config = dict(
    n_kv_head=2,
    head_dim=64,
    activation='swiglu',
    norm_place='pre',
    positions='rope',
    rope_fraction=1.0,
    attn_scale=0.125,
    beta1=0.95,
    schedule='wsd',
    final_lr_fraction=0.02,
    steps=4233,
    dataset='wikipedia_en',
)
Each number is 128 + 32 x the weight over its row's rms, rounded and kept within 0 to 255. Layers, rows and columns count from 0. Numbers have three digits each. The size before them is the row's rms in percent of the matrix's.

# layer 3 MLP up, 192x128, rms 0.187, rows 148-184, columns 0-127
104:115108096191118136110186111134117097160153149204137110182114055170118137107118125112144118087164096125133054162114161146183161118120139101106128096097094118125175041133114123095077122120097165084147159140073099059093181121161139146115150119134139166135090128139139092114184125069093160109117161118079116060112106127128130091126153088123114159119168137210092079099115081125106146123137
105:154154136128117186124115119178090078156152128123130139073130160156141162196142153105132127168088123126101066156164170125109174147170068129100125124146085134119146136117110116163176166150141103185158063115115119067071192130198115154107157076121107153102172167093152142097115083097088125142111111070099110136120119119128182236127122086094183150120120101119165100119142147091121105145148
094:136066192082042136143153088151133114199135116169183111151193152105077075149163145133124134184092160109168137171173136094041139126140066095108172081107123168061173178143085158134165109110098112114142107145146112108100154137096149088153096097148146124097121126117147123141147140121125171124152106117133128144095162109083096168104156091172129133076162159120151145130115151066092128109113
100:140121063094145142092105058107166093151198089115094100143084159148131093172125181122109125108133151109117121176124128142175128105096176090115131168155168169135148131098094115087188116080116140147137078136135126135157100120181125110162122092134098139055142191181080094138092116182116151130176155173168131090141092126163143178157156119172133147189117176127157098098123087109060129075145
101:135106138095079189087138107119081067044164106113135175116176141146121152115134107116150145096161163106096143109167133113113127136133139150146099137098058115143124164090146082140105128164144116153181057109145117078171179113125129118116115152119156065106113107115158090103053139153140144114127063106147081152119104093065137166067139150108120128131183161132121104160085157112137186074210
100:104137117096133068052129040175152060157138111098170194112131097131147147088145110093114089178102094117090105170162135161154071087127142138086149150119151122118131140090106142137149146146149138156115131078092152166124109170189125085088164070118134131134120080150133122107134159158135120058101135160101183136149114170157096158159188132074170150182133114175164153131086101087144138123089
098:127107048094107171177117117124109146220109084153089135188106065127156103080103109124116132143116117150171184158071093129076116167116112105107090142061145095091172169123118159101115092130122145070162103117119132120155196147130122081141134124149187113133141107159165136155169155134137098112108116061154142135141125167223165145126103111118136171168144103077130132130125133127145137056086
093:108073116168105072195153114162124143185137133086202130130120172094157116167164126229111153126119184122125133196158160149110136090112124107086116126110156117134158116129150090167122116169164146124084100140144092125161132198072136105176118124120184100115190112118121142146134140121153146156170135174130172076113092131097134171106208095195168133058133143132121156114139135138107133135096
102:110161119111128116056158155147140131130094147097148211103178136092127158111151155101160058069149122102111127144120119136130170111124129171136142100071134079126092155113139151139146110140165104154106140114151162156208115095138073098094139090078116105202172110167155128156109154120142146132169142145075151156198070078133227171139144077169126127170105133106141127124166128135136148128194
106:208196121144137167114160116137090137123089110171125089171177147061118169181118109137100185132146133090124105183142111106133127131146093132125127124129105125129090124104099116184119124165172144120060143130131112134149141136096062160121134097136125158068176142142182171159155100174116064116173140130093164123139099081183104198141165163144111087100077084112137048139127128157166122136183
100:124078083118104149137132149087121146181160123085111111170092131165088210173187191192115115146150071073135095061140091121169134127144163157147193101118095141125087079099064119102126198119149116166123089184115120105123172140167106085104135137168194162153121099163129129125095154125101117172150158098141108088138122094100137163106142152157145129110123078126100101162191126117162118121121
101:167128101150138137121162196125121109084138131177142210147079056090192103120088137124145151083103079161113133074062136136114143140106141121067183098132097159102107155094087104146183105117113133162136138114118126141186152159077108154124153181195098117146139102109111115131137076092146102154182139144074118066165121116120140129060120087115094130137107130126095136166184071149161141106164
110:135171150184149038144090098101134151108131130104174086138188086137149117181156163117151132129123105169195072162156128147196097167093148135091140171121141135178140124151083113094141143137092135107100171132071166123141083102144172149090061080144139088174149083145170083097062138144151073115151128145135120115145080127141102157077167128121127168157136154156153154119182134160127180155116
099:191189125231131170105174163142138149174081124152156160136143104089164175099135179106138140105169108084071157160139112111139179169104117157192158149092153141125155150108084077084187118139121112130085131065136155167175136126102157115086125091142125125108139126102144115104153133207105110152162153063071124090131128146169134133132137125122115085121105108094098117194069111128145132145100
101:138164135104104142079180064132146122089098150147092108160145103194121113096124092201125103139056159088102094146123122075117089140183119114127183208089155085052113174156102062128089089152138165134135146123146130143162111118151143163128120116070123097123114119135150101088178156107147132121137137138146148127087093119180101106151094070161158093075098100098101112097094110185178137094138
101:141132119143116211124127135143137108180163090102158109193185123097134140140115120070158100086071177129104110119143127061058155154149088163101079122114109099155163164147111113095137118120160115154148151134083173182148154080103138100147157128066141096070156200121149101130105134050162164054177116168127170099159141141086130135104123059156100119122138103165109098120117097127155124116148
122:121094084109081097188168086111065126111164107145066111117128125186127124152116144140141097092093125070121142126141110119146135096112105130151090160168129126121084117097141111128115079141216157167151130113166123100167167079140082168148079139129094127075184209090166076111152090142137163167167130148130139162145111120106149125093135142179117073081111149130119112089108125081101064141211
094:112133142113131111144171068095134127199089091130152150136177083138128130123137074104102215158111127112080218100135090132111106106109132097168133117217123147166119136071117123149168137100115157115137145156165202140167095137080156132136116105123125162193096111097136148063134094101092158119141143137141152143133154118180104062135102091094160100193173164104156190132169161128127113140135
104:138131163126175143163151146112114148146162159152119155099156076155116125118141088147152145130139112129155065148096136153105141146108129177091047120098125163081129145099059155119118125146151122167078155141188133136122100174102033164079156106190180111198094150103080158127135098132082086129160133161119143113131083136173106150146164152129149186170130075097142069129154078082161117135186
110:138141084142037160147155075154094086112086106194098073123156163183101067127115193136161152129114106119101111119142135172090119123102159126073068097105098135121127108161128084123117131128209148124076148115189100106186083148093136093132105092156151050144145103130173121142084093103160112136131112105106141137090165167142132170191114111096125119147112140092149137127166190081133133100135
107:150129155188153099145132147114129156132119127151150123118077150091148126098182186150121129109112081145172172164122184140157124060099092138149113138087145088216149137119077104078153150105110150123108066125137119171126101141134171089112055064124151131169095111122111173078091095063147158157103145162129137120157062144192122137050125076124124171152140117112158146104110119069149126172139
108:173126125121126100039090091126108137127156118120112065165129127098135168143083147121121170133098146107093133117078159112109189104173156137141159096146111150132095155133116089148108133136137151148121161149122115075104135103156137128131145081151149127129118178085132126164147183204079104132158146060167090096095139198087104199077176095161156083185121210127172113133132121078099124072112
092:135124147049161096056137083139083176123163156128153075129135145134104063168209121142156124151093121158136181110186140113144086123152178118133136132135141074174133081150112169097167167142207174104114136103074105102125154106144097179131140116102174076096119103055111125089101123076140139148142104140141131154146084125160160083086125078111105107135122086120134086097106176124100132128173
102:134138056043137128112114127123134088104080139131182099136138115100156110081178122101169170189103093167128152086105184134108121129124155068135131142104121145173198108143110128134125185038095153175116167197122165138111124119138115135191092150189119152149121123154140157117135114047176091141126108119126088105151150063143113129111164147148119130139125137163146209141091081102128115153143
100:124110149122124092138107153139113108116188125214161052096142113149149128105157156171145188144180041115139145068055151124088180174111108164130184140159199102163112143127127107154142137157130162143156111106150151138129134161111136203148141066109167084170144094090132128128080164175080114155096121098118154104115186119129148152104077139125090110136070172112114149123124129069116136142127
093:138102175143182145117127131085145127014107121179130169131141114150179134156081197102141123095098125059140100130156120103125166149185113076159181121084104114107142194126114158178097122151144112143141122143117119165093113121178130192103111123145172123117153117166116140099158105143096129155132139101069137146212156125126095156142174144131089137155182163125116102118087176173206149151114
099:117108192114126089115117128183146166117173165076119125143117184216135135106104085144130084104136100154146149141087174181130147123123160080157076134144095125135121136084118096157099100107105114135128185110121166157113115105108099141125158175115124080184137121116153080074158154129067103141101093173116208206098142128122096122083194171113105181102061109152118111118110143186139132148155
093:089133164078170154110131133178079156120145065100118172093146113149086124193138135171128189148151179080140133160130123135167167097120114115041122107130117091178152115152118118136204104157154114140160061131108114062107149167115076135138152128168089153184083157132054135164111123158098158107175104125125162106114075182142130124156093101103172162138123117163169163123094147140115112176145
104:206098113064137132173093143106123073119116192077122112121096103079081099115110104095110062128125164136154099145091178161137129140167130114112115117110102105108131198117108109162115113106169104214130122147156109182172142108171100165162123125077077123135162122158080156122150108172151151112129128090140137090122122171154092063164191143091112116086106144128116117028144115087111160125115
086:107150103148082123076100139132101143154155055130161136138092131111120156142112109076166122195069131140066143137126154069146097173187126139117169149117099113111085137160113105138149044183137131130179131090112193078108103150157160118100114137096106161075162162101120158157082150169151124167155114123108142142082136092098119203101113149061188114093067143162145149135089156106107147096115
092:136058163171139100154129166121156136139109106163164134100070118111163094134091212097190125178127099091115172155068153126164086174172130092196143074142167137134097151083111090118091156101128103102158104137139156059092087103170107132142130154089139112173097171147139158121123116109101117047172146133132154171109163142124136148128122085156159178097103144161177099130181156119083136111154
100:191123134096150175078103121138115131099108124068138162139112144117083117089169207126061114118092054111162128131103155166165117111176122160111107086148129140094144180081171195114148168089181157109100153138151062044106164140117065136178170141106147110135122166144148153106138200080127131111153091085150126157115120100135143121066066126152140136141090109125159149105136112135157137146138
096:109130169110103169166160164057097125172041150130105200114149039147116151167115165164090109142142116138141115112163123068110177115120112174169170133100096090087058105145184140138167102118195130120134144108129168130161177126130154156106065151072132134131193105173142133124137107196103132159145086136132117100126094127172075106073101111111133104144113146147106134130108113188128128124133
099:103137126067099118112156122170122142159056079147081166116125152137152103104206089114079094119149142127124134141143073071121136145203122146120081165073107087193128080142123121121131057124113169110085112104108210083094097153144142098197115166155164123099082148124153096129076113139123107163090143080145090157113153157148077110145090100114073116116169106143118137159126114088089107134124
099:157061167121086120123195142098214105146146116140109123089118163110088177175199078128136099137128116101157159142176104144137155133126104125142171088149128127120039081121097143195108111126111112095084164168129132086138051152086117115086135125168118087105148089038149129131122147124140139134148100144168179135123166124106117180112096138102186156166132116101101087098108148126105068142130
093:129133132144139119169092104146165166149114095201160134195099114089127078131125076135108173154161202160115113178094115114158139172105072161111138135164149124113098146118121081145122141187114128057161079130098153143096090131137132144105128147120188150117162111110132146139116114089159181131139098146121150150183150166141119178141074106095077074218155109090153089132095096198114122135065
101:117136131138115146141105127102134139125135112145161152131088116160115086155091128170150140023157141173128140092196129182125213168156145107082139103147164160091143177112067109109084099111112188143144161103099082137133080084105127102116133090111142072108196161099084123122141148146151116180124143126089107068120113084164114078061100147182126121153079078112131151101096079103122144146093
# layer 3 MLP down (transposed), 192x128, rms 0.177, rows 148-183, columns 0-127
092:130193114120156154163255091137106135121110090168109113117150109080148085131141151139089143134141122105162115115125105022150107153120127095105150105118083100123161084111123124103135112092145088098132132200162129135132158111173120163123157111098152081101169089098152119157142151190072133125101133102144178121124103197157164103139095143094138083141129154203108119047121128166115137112097
106:147142137113118115138143131157058174151069095111139116130120147074147149113087143178074058141112172113082126114136123149129142161125133099140141139200120122068088112102139166116142125091113101017133104081174139145139131101112118097124057134085134137162149095140055127141156118173157111087148143194147164118105143174148087139083171148115111088203066100162134139089107101141149138121169
102:142113077114129099117130103177155092194104123110145138166209109126108146122132177150081090097110157120164196167096113122150109170069189118127164108169130130120164133134158110143098141164048146119120196138105134088051144092100124074150188115143123104130088087117077129129147135119116116132199197108115088129111128123107108108136127089098154114080127101175158105069107150085087100094159
093:134113124168143161157128155137053102138148147086102140093109129159113139139091128096155176096168170181147116147106093130108130140070081138136087095087128119105133128083193124119109166161124105146133150196186124162127124150165129195179072146196150095083153079111107090148133094150108175100122112178132116126125163183144171099101107111117206140149094079204132158095093074141097107145127
102:173124119068107156167100051141141094127101084152099077110128161128173124106123082127116115134098121152101144107179117177100107104106167108126151182173148119163107123165101137084144167134138152092071077095107181065201094173171086111103155159146163090059130113154187168179165126106165102131140113136147156170107136120159149137136148118152152159107140090169181154183144087153186142119139
105:165095164132104176092087160140205102071162115134147108155081155105105198124152109186183139168168164114139181118119135124086184146083111156120151098136133125115135109125170148181065105126137173125131138053124144136109105117144146147117064133091163148152076135163091163175118125036111120156136134159114132135116122160107126061156125100123148129064182154134077105179103096154149125137162
097:140111167135063147105166124149114152134137111116144161075106156074174119110107132115098104167145093107079155100156095151121149092169113102134132192137140129185145160033166091111162157110162156143151058177099162147115112171152145122120169099142125140120150162124182140139118130033091116134130146099079152123101136093181130105110160166179133095140168080130096124113221091122109122129194
096:162157098116091192134144125141144150110142066186086139130131150113188190118130173126132079082092172129090122161163147116147172103130120154107121084093101162092135131122073134112124078118078116162149124123132134080104126091179066104097111150096098072060142176134165110169084070089154130098091159111148130135104146128172112052144183143122125136142132171090085122087119147162126101183189
101:132131056123076079187098094157121121167136068170123111118109158076135140083178140146173102137175141158171174092070127148154072151137113164141152179125198057091168138110128183185154161141112063092122128086133178088096151114171109137135160130062151148116117145143114104170139164176126102126126094181154119157160083138140130107135102174124128149109126137147113109135086073130150086121100
100:103058179103179137160156127136131100126169207073137183169109118146086145092167177098133126154129162087168147099085151174162094147152117143135112083124122119083167157088114141124208123085102117169117133098134183135136117135124147156076190185152118111163112138089127113129095156141168116113177124129128117192097164120193099124067114146122140161153148143192155134118119126125116050178123
101:127167086150120093119162104133165113045087151173144096080171100159129090141115171159182154118120162115157122151138077053144153162132129070160157126136110080126098103162087103122111119130124151111096162145174132164082144155080120122142109165060079133131135089145170172098101124082160086147194132187165075113112134190128136105094123174130090162146120147076114161108177138089106131171163
104:177131111201131177151138123129150156108209139138122161179102096113161146073173176119103163099120096125104123172120113120135125076149115134126135075133106114098127112158124114098092109152070078115170122132163089132199127104155134101080140194094179179127204098068124101115108128156138124142137103122150082118142189113122130092090121132116106142119112151196156150197143135084167178055123
107:122127196096164103062168084161110160095107106079129124135109072103164155155160107130197145101084101167128154135159125113138187097066137087135140100176104100092127128154111089124103145155114112074150164089140072095196124137111155074090170107174134103136161079176101105159142121205205122120113173116081110100080126131140109137125130132108112156140119167097113126144133184141131137158062
100:167127123132084117134188118085124205079082158181154178116095123092124167066197084115093074118144128110179143158152096101148087165063127087149128115094141191113145148130122136179113152142065123090151101121129167103118177130100095136111127117121123141148178146179199168072146092174127108188071139107164125113083114160161132126139126164118068122102121111128111165102128135115166117169124
104:197159103087141158149162121146106130102108062176137116098165154107075119159137070152113143100138178183112170133141093074112161151059162124086132137119118096104139137160129109180136109122128130132152173141140164106105134123111182098095138150158150137111094119176081103112127151127144142101138172165074064181102120188103138140166202067145167096113139149170080140140177101073135078145187
101:160186116182162182095124108129131126146098143171127070137165118141107119176120113116156086127138157163093115136134145118122145124055155150120089143090075072143140166116086182110137154105125105138092109165104101145148200188128157141088118148100079132081098194145101109120078106168104182069144102114102145119119174125074089106093127170131111146087152121041117112130095082154173140069090
100:163143116120157115159145144081116059114168116117091151148129145104095112198087118072108126055185137134161163133130143083126111143083111130138099099139115111130107162142166139093178143154123075167141119167154117122183087109158138171128083117134125133164140065138117136122117173200107178138064158175176084109158091166080126147106159089151157121195093129191095079102126106107120116057154
096:116133061188091064144232164111137121132065142140133061139110134108159161131124140145154089160152113107097138140158083056147088118134118121193173129133143148092124088117108172170175169112114169136135187124167172114158119089137098118173145124105178122173121095069133101112136151131093151144119115111147083118094113129101150130145139108053086114147176078103161172087113128111084105103164
095:128141196113191132179145072112098177126108127103112163108125100124084167143120075151153141116120079121098046149184139149076157147102140092156055129192096098127132145118100095092113102080124136126126105117118098098171142102147106138111107128123129148170062086142104133117134109107102072181095167184148113113074087141099164102124183125059111138080116143111122138140229136164097135132140
108:100095100174207075129129148086124119109173115094184134118147082108143172127142113120156155174163116101167119049135108170118092128136124092149107119129129103132108196128131166139131141107145113115129054136185174136141090125129136176127142147138145135096089051145035112116104153147082080094138153164149146134143109121117222099093093127113156151129138127125071124087088181161160161158077
101:152111127096136134110159111110190115127130147119147157122107108127059134165153123109140149100142107084141115131108092188091153175144087135153085137172125196130084112153184153175085082061126152171080056104105114126205134127143087108150076144141088133173109141101095175119065177155138166120109135142143134143157122084135106147131151152187116091098134181085124164132131118197147162180193
104:087127129161139154112116063090130090159100171120122169121129097174089122147132105122087119182090151124120109120142178112161176172175140171121119083126159097129135073187126094159138122099065127173132163112125165125121176146159163134090143109140083145120106139159132185122157117143169177079144152153177051163127113152071120175106143125194166176112182077117139163102073101171071094121159
103:140120143167063091185088128140152144111143063147080127078145097101128162095150123120111143143136172146072119118078159138088195176120106153115116144173097106130143125149155207070048149160108171104151102138134122071156136071118152130119137118185116086151171169156148185117139118172168084105157070152168138137116165129074189130140100157116135109162126116123157150164174155132147123118065
102:105104159143124116118152086228128092135101147085075097149139179100131129095107221100176111112092114134132087143109125125135110122111082085149177169147148143158084143087064210121171118136140122126144137105139136090124112154131122135171116173113142119145120164113168129153098089179148099106107114098121162097129151115091175047095179098146104133180118106142090152165178191060120114118090
106:164169162126158147172062128076135219151173180143172103140121128129095090137132141154081136146055169120130154137156122126187191149156144122125084103168120102181176137182058101083151098171119137136170150163127110108152080132125112148100149115189128155128124159092173118143154198115117169156120142103157087138075124153207096112115128183128145108081130081118134113136142113139149107117100
099:131155102122129094140225075114082129162126151144169166102073112099058122102068117098090118116174115135142208057156096166121086169128166115158088163111172143148178094164107142138197120131108114148131199138136072138124160093100127143171144146118102164161190140126107134094162166051117101159120109121097111072145114122147172163144134157097131151094148125125139117161130182125122152136127
106:101176090161142152165127166111155163130116165146184106086171131128113111094141100087144059165104177115106184155145178147058104090177069094179157173114099115110139110153124073082117139148102132112120137115052171183110134116162141104122114132129108144083194159119116140142145106126080099134135179090131151115109169051144128118139120044150184111169101101091152085111132085123121144149108
098:118099098160119133138088145108132067122155106136119122150155148164111155152171129144186162089184163136131106108167139082130191123115137147132069154139081154125150123090145067127156109111120162076121096152109156125114174144184174128050115083193142090124128110101110167112111184112094121117081174142117126125100096075191139142198129142153096130111195128099163110146116029148104176167108
106:150139116116168133182068091130149099171095070057102139097135151119141173156139142118086046126116116096068103111092121177119118117105140135169072099113092148117111164142142147184103138145139133086166055125098192086127095135191134102114083103111140140189139115049074149132122119097140154117087148110135130113128115137082138137114146189137124101169044097113114146102083083121076135131136
094:167161161129148110108179079142133078118095150157084095190074142098153113128101130186081165140153140151123077149079096105083117169101143118160112166134076119119119159136139158100127126183078187126050111126082132059086041126141127162150126167137119167115109068071116114142166180074108140201104145136108142140136145160167092155097113128099126134110104138134088115135127170070129123127156
094:166112099141133098197161138092072185109140200138119148102125151130110159118122124131151137129148089125160193122096099103189127171115107107170210091063122130118144092144115093145100150127099099121143139117170091089129123097106101222106147072097161095133142102065164081155089113155081130147114155176119099122200151136165105152166107173153136155056135096141099144094089148154131148117138
095:112101157147122124081078100129129117117178078137075154067134163139150130132120153147108138154151117061153077173171153181136106103133074135173128113122113103144094141092091128088101134151136177114115092146124080149174005131109123124105148127060098091136148143146108115133092133147107153138069183135175080098146111151164136048175107089101131132096145163077126131075148118173114127098170
101:094111141139153149130142128096056144087086146193139213088108126094148130126130126107102151115115150104088177119060127097161117080116093081124131108115117104139103098099157092137118108133157062170105108101087178112102162108141119168109121136165111125056157109104126187083167163141131116113108122062111102138054122131141152105202084147099170168114102151153113127167116136158114025098121
100:135150161088129160106171138150173069116071095116107097118145115129076148106111182084101070133110068146104120087137131099153156117128104132161136173112114105090168094167098162110141115138166146100072087106173146101130132107145164093185126139160156162069084068133163096149088111179130150150085117168105068163210127139185103115101100150103129090148142108122128081188178135137127090069150
102:199124136111149119104126112106176107142175125110110083112109098158113130119135146067121131100121092166137139152184099131129158176111142216136126117103132132127150102112069126090101128074047129057095091168130090078135131119175134073167115139180117065120140081099156136105146129123127138193160152114121162165147139163178136149073162131109135168111101175107068142112153073116111100204172
097:109119064170137104076107125128137160133073137106120192099088112119132093152108118162146091123133078156085129098141126070126189135100148124171075217195163073080086102110067153122113147138146206159128055118097154178136170084186103093088138157112121153095142126152150080139141118122094153163114111116135133156150143151113158144120103124101109157152160150126098131129117193132109060138166
# layer 3 MLP gate, 192x128, rms 0.199, rows 149-184, columns 0-127
107:182142182170180098164134098130039161137101105105139134112092105078140148136089139154164102109092106157094114148092104153155108176129145117151150104104155158159049124084148137142135161143103096054150126093170148121121141165147203127098132135144142122089060112080160123104117131176131074091164161169155113142106129136133145146098182118154112144128166136123127179128039165129157148105210
099:176119125147166117118119135201136105206108102106099124078114150100135143204120110123162184068151122104144110144065203157114159194146133113172077197205128137144107099159185122143139173107124127131151147107139167122098176170135097127142138165116073136162154102121094110065124131142107149123119112160197120099131100168125127101093103127104153102117126168183101093134150087145085116070135
089:120121185133146174115113146157163132088145134146099129085076130157107127110098134103199087142039190128054141118076126134003123099143121116095159145098115120090145163126205147122154108168160102088160152125129112137110151158079084168152146116115127156158134097127154107119118137143138134147054098104077200084154133168146154106145137125083150122113076086128172125124124108126150147139163
101:109126164151188188184219096156115131087148090196102111133128142122102136146141151189112176120159092232061140093105121155130109132107155114084056119119103148179161152139117093109107154112098129074116155104108129203100146150142105120110178128159165120160045145148119158097113093100136096112156140128116113093133137102105094091140113094086128076119158138127129081118138161161123163144150
104:127154110179097167144143152139158152130079117139157099157123134138150102145096177154157176108135093136079175099109128071153184143072140139148140132151131111154116125110123121152100103116116134069123145136125106137077172155112138077182129149122122164164134077032167107152145150127142089175091064193144149151145100142104147069131079158157114059068106125054129162137142154118133163221142
102:113128126102160120136108141106130097115125111070163136106129158114091166049108094067173105156157190098088135119144160142096092151114157145062102096164185114112177138093100096146131134131152173100178129110143121110080135082086136197228111129177123146144162143135182108116137134098207110145157149126170108173140146131109147132069132145117178109130070127133165146128107091099109099200160
094:139120142114174211156114123116105095128167097184101176126095108114118130123098169180149181079148168118118106152138186141101162169174095082225132113184193069104178166172113138172171121108162143110124131093102095136144114164138117133175133063100103065120151170086116155173131171148114151129119141082156145140106144100137116138107165131104093170109104142104119090135121161114094096184110
104:142162175143143151108087078181152102145140095153122118147161117171099157121173095137159221133123148181141171120126099152145230145144143105086134162135186200025121106114087089102102096088136178119131153109131119127123156122097140138132128113131149141091088140172092154129165125137106187156099132103201101121086091118112095140103101089164158124109108112119125098161164090098067157123121
102:088148119142097129134113114125132170127144165141153142117106094185103097121101117133156134143138122112089135074109111120159140168068156132147064101158134068086162076096134119167138135090114160124067157160199130090011107143178165117097124124111173148167149076169076168138123177106074149125169142162124096116145189124087070164138119113137144107178101116071147159150135137160091094095111
108:124197156083127101140135151123100094146153168121181150093135157121103088127111072104131074137168152110105091176165124108103132180114095140069145121131140156109168148140143069168102104156086181125117144107136203099108102127105211166109117090134129114147117107127118083101186117148205132098125066126072125144167179101100085116159066153132127144162116154189120182125093156079117169102113
102:143151068125107106128044147135136131123074145094113123110122100102121106153155114158132096146107101224097107110116148104121144139155195111100146098114170171106142119097101169159171176166201131147075168089122140105134135098174125140163061093156075082142093081162063134164131201138167120167123175166139130132097131133101191144106127149156167098182110158118086114099119104118130074116124
103:101087092139071139105122080108139099129131140142136164107147101092161105054057118167122126146162161150102101112130121113088206143106125120122088097154171126130122146147147129157118147165150170160085095065150087140046195154153195174094112074125102156130108107140120084140197112141155166092148091099075140117141128196141103115184129089154159126112164140101112154125119152061156097084123
108:143142149134113083098112111142130101136208095157121054124191116126166134175069102163150114117123117142076096132126129114101146130132150165094109057140136073090140131145174090095136152137131061177113177130142088181086167148172128177171094124105131168095102131092122077095108154141140142051099097141113186105180118138123138178142103157166138161108181120139099094077119167122098112056135
099:120138185124171190111205155148126094142086149089171160123112170094105129163132101193101187121125121084107125103091105129133110064076084181149083074075100152077133066158137158128117102166106153193094154114153138106131108156097126078146150098124135167107152139163164177167164141153160119104062188135105124129139135163187113136148135119116113145064145104152131097128143137158178096114158
108:133128155100143118126113108133150078122118125116163068155182125101088113148069156145133094126155125166151067196096077129096114072100172101158103147154168126076180125111155210126148073170102183116155123182141185108165160148136201118148103121144125118186074133129123088111161095120147096106114094103106168147191119111097113207152148129100082131105161114188132166115133137150156141165129
106:137159136128093171121176145138151160108187143141108148147117142206125161146106120118149090132151112152107135158099097102216133132175104136121098119103117149179065163130174117134073125169132114114098198062112104142120168152117165135148148079110070146134151160128087041133142144112121128135112193112084175071149061122101084078116147112096093172146103145140122131163149120156108178109055
085:125146188131137171133096083096129175144186147078175124114145097115108064107144078153186202123066110136086125108072155099142115123130179128110168094160068171159127137124117063070099123164165185176098112103091171135125119099114089114139149111127154156150138130136125180093106155157158135183100150119140176126090129179163133174146182143115133098127102163194147119195136134138169131137130
096:100095092048079170118152176101141104130155112129131152128165125138155122123113143154104113135140117165178151161075161112156116066123094150150112128095122137160063039138137159120114082141055124108131134179149132186147160172056141106150067113127074136116198126107134202111130161099156185093071121128128074157144110157130089169143139108150147063130115089140164146141121117112091099098127
101:150101173115123128104124220149140139083147128153124161102171052180117120161139134098049161132142099135155083103123155207152179176094075103090144110157134197072105101165171144120139170115147138097161094156181133157103137140104109131131131133156109112139138113095164108107169134127177118125134129186087127121122111141109088128066107109108080119204131108093145201149115109119069122145162
105:117131135068120078098171142117182136140152114050156117114112201100166185084147144173130091133065132094128064108160123113198170178101127164104135117144071132080162155078093107184167145161082126120130115106089140099179082119111083107097142110107091109145128137058171133131120145101162089175127158120090129147125112179053109157134129164082123097139111110161124107162126122157132102113154
105:133120078115165134078094104173148122169096078108135121129172186162120134199124167122137132164174108105102112089142125118099170122081152160167133106211176137112107137093119127206126115182142152081116161140182108097137150167122141133165152122172078136134087130140142131151143100143134135207180124205149082123127112107131103155061133098150139099094106179139144183131088047105134136130099
094:129107168136097094067100099136154129115181146152116135103076144100142173125094136194142138105126146162171123122122181117146151163122154137179153144130076123199098059189178144063074067124112115127127159070123094168153062070113158156083099067155153167150119117133139128121140123177145080088151118153124141123124100110138166089101133148119177138154170118115179169156096177110086172107130
095:148129107102141101106155185059095154058159162160159101139108139113135149150146104142123076129146144150132135157213157112126114105121119175173121182082144103120148126177224078115103162132091089144100114134140123115171125126149106173137126113101163132083097166121100155138185138138145160173130159076107101098159085148159094173120183141118060116147202102159144159149081082137157084100169
106:144168092119148182151111107152127096058135113098142101134141166129128097102093116166195108072121091116139101124154123153168139158113135133181118131121160098174116064109134150148103111144112108110127103127184122115103155133074081171129120146129110079119090149102176094147078078201222126098141090126121112166158107085186195076106160160130113153126133075140073143071171142102154100175093
095:146152195120110109079092164166165134122155157128134072135158095105099132122181115126136076121075145191108124153087165115123148136202135161110116112132112117172121119073161079131175127148121175146117069121157213148143076147142137191124106066155186124139086135104107081176129134184132177096099093180175151168116073150158085115124144106156120131146101118128133131118125065080087137151100
093:121095122107104122083119045125106087195118125103183141174153079141163151143166155141173150138071150115121119121118158124118167199135071111127126123156141135151149119111127126143163072208133071092085103113140141180114120138099103101160145080091143199111100096159090179109127100092165074109181107101175191136156111088176154158112097161109170155116100111144183116140093154093119142132159
093:174103177110104122077171136136119108142151087181162076109131163146053135180150108095177118093091121100154124078119116140136113157095167166158092124120112083098083134095185104133191124108099150110089138144117177105146187183152145107103103058140120117132136129077123093115077149097149147172097134059126153138156142123080130166182129108116101098105113074132126141138194148063159103075162
099:158151150116133167107141126099152095127123148133085143116058187199146143150135171136096172124126082073059117113157096171135096118120128106095098099080117167103059105149138159167053128130128094102135114099169099125137140174123092141097049069109127198100049126111192122132066143097113117106123170180123125148158134124111132113146151130112177101158113099092178104107151127072153136149112
097:146150177095168147152148072114105147118143201130101114106124067090147146113108112171124159071153142119161102107079105126142134077089147087091072116133102135119156146174116121106086162106144109111153140101066097152161150130109088088101144169125118125061086075137158083177160154128172112160114132153135136125194114156182095076179100090185120141132158118188158103138209113189128106109147
090:215097091140058100091155064089136097183112116137085092190206094132132109136177135131108131153122152141152139083122094108140139102126174128116105143121130154172133133141161134122055169149120176170107104217125127137161167147095141123134120175102136116144162145135101096095162129090125159164134141085193155121174106177179110121150091100114132132055146156114150117142156185099087145085138
091:190089168112106054104190110118122144141091114162178191082072139100135134143120098093082164123121108121106145095098157111139194112131117122129140047116136093139109176087110102115159119146154103133132176170123111102086145155069127142163110152136138185155159128112111196117144160166112128151169093093073118156207143121119108113088097164110104086163109078164199163168121125113129175126150
096:137102146106129116170161159062151133136047131167168149137181098091068100097149180148118104117091135087170172118139144053135168122154111165113134132077050109134054121071104167118115138123175102109132126081111230105138117113138128087153071129192146123146126102082147132109138165158150155090149136169171146090138121182157146120121105125153153153125153152156090157145149105112090101112097
099:197129126172095148060192134148151146161116112178100118122069146127117142149037178119142156152149087109136122145101122145142117083105098149184107139138164119135110132148158116138148120128101167117134109152154129098143156112148155131118165140136104150092090069122145117188186090136110122138191131074123191164122139116184124149111092100084079127182041174157164101120112093155135132066199
104:131097119140111125125183148069169128121118188124161180108116135102100097085091075122155147111096117161119168090147066170144156157115165084158175091163183152136119169070170133095206106111112134094137139172145105137158154124136167166158112143101155118140121146137116109162120134125107145137163145134105089133164163063125166173144132059135241164097111109191156115115152137156128067151092
093:147106121071144161158087113133068148148129108110184149124119101083137199105183149152155157185111105186107119069093141153100193103121121193121141153115140144103076118137134155120158173144090162091157123164168132159152156073111067104125096089141137103183141132117121112199130138140137101143151104115102127084102131145132120191084085147068075176151144119169144169081166162117059132146149
119:155136141132175219128126142111077132138098107134160123220173133111066103198117157172118192150147190156156125105136193092139079089113134146108097102116171071186101152145145173166150154133100181139112121090150123154104137103083129105132124108141110119107190204133130113119165104112148133159088147083166119104195111118102138171128154140115172105089166103153103131109098162124139142157089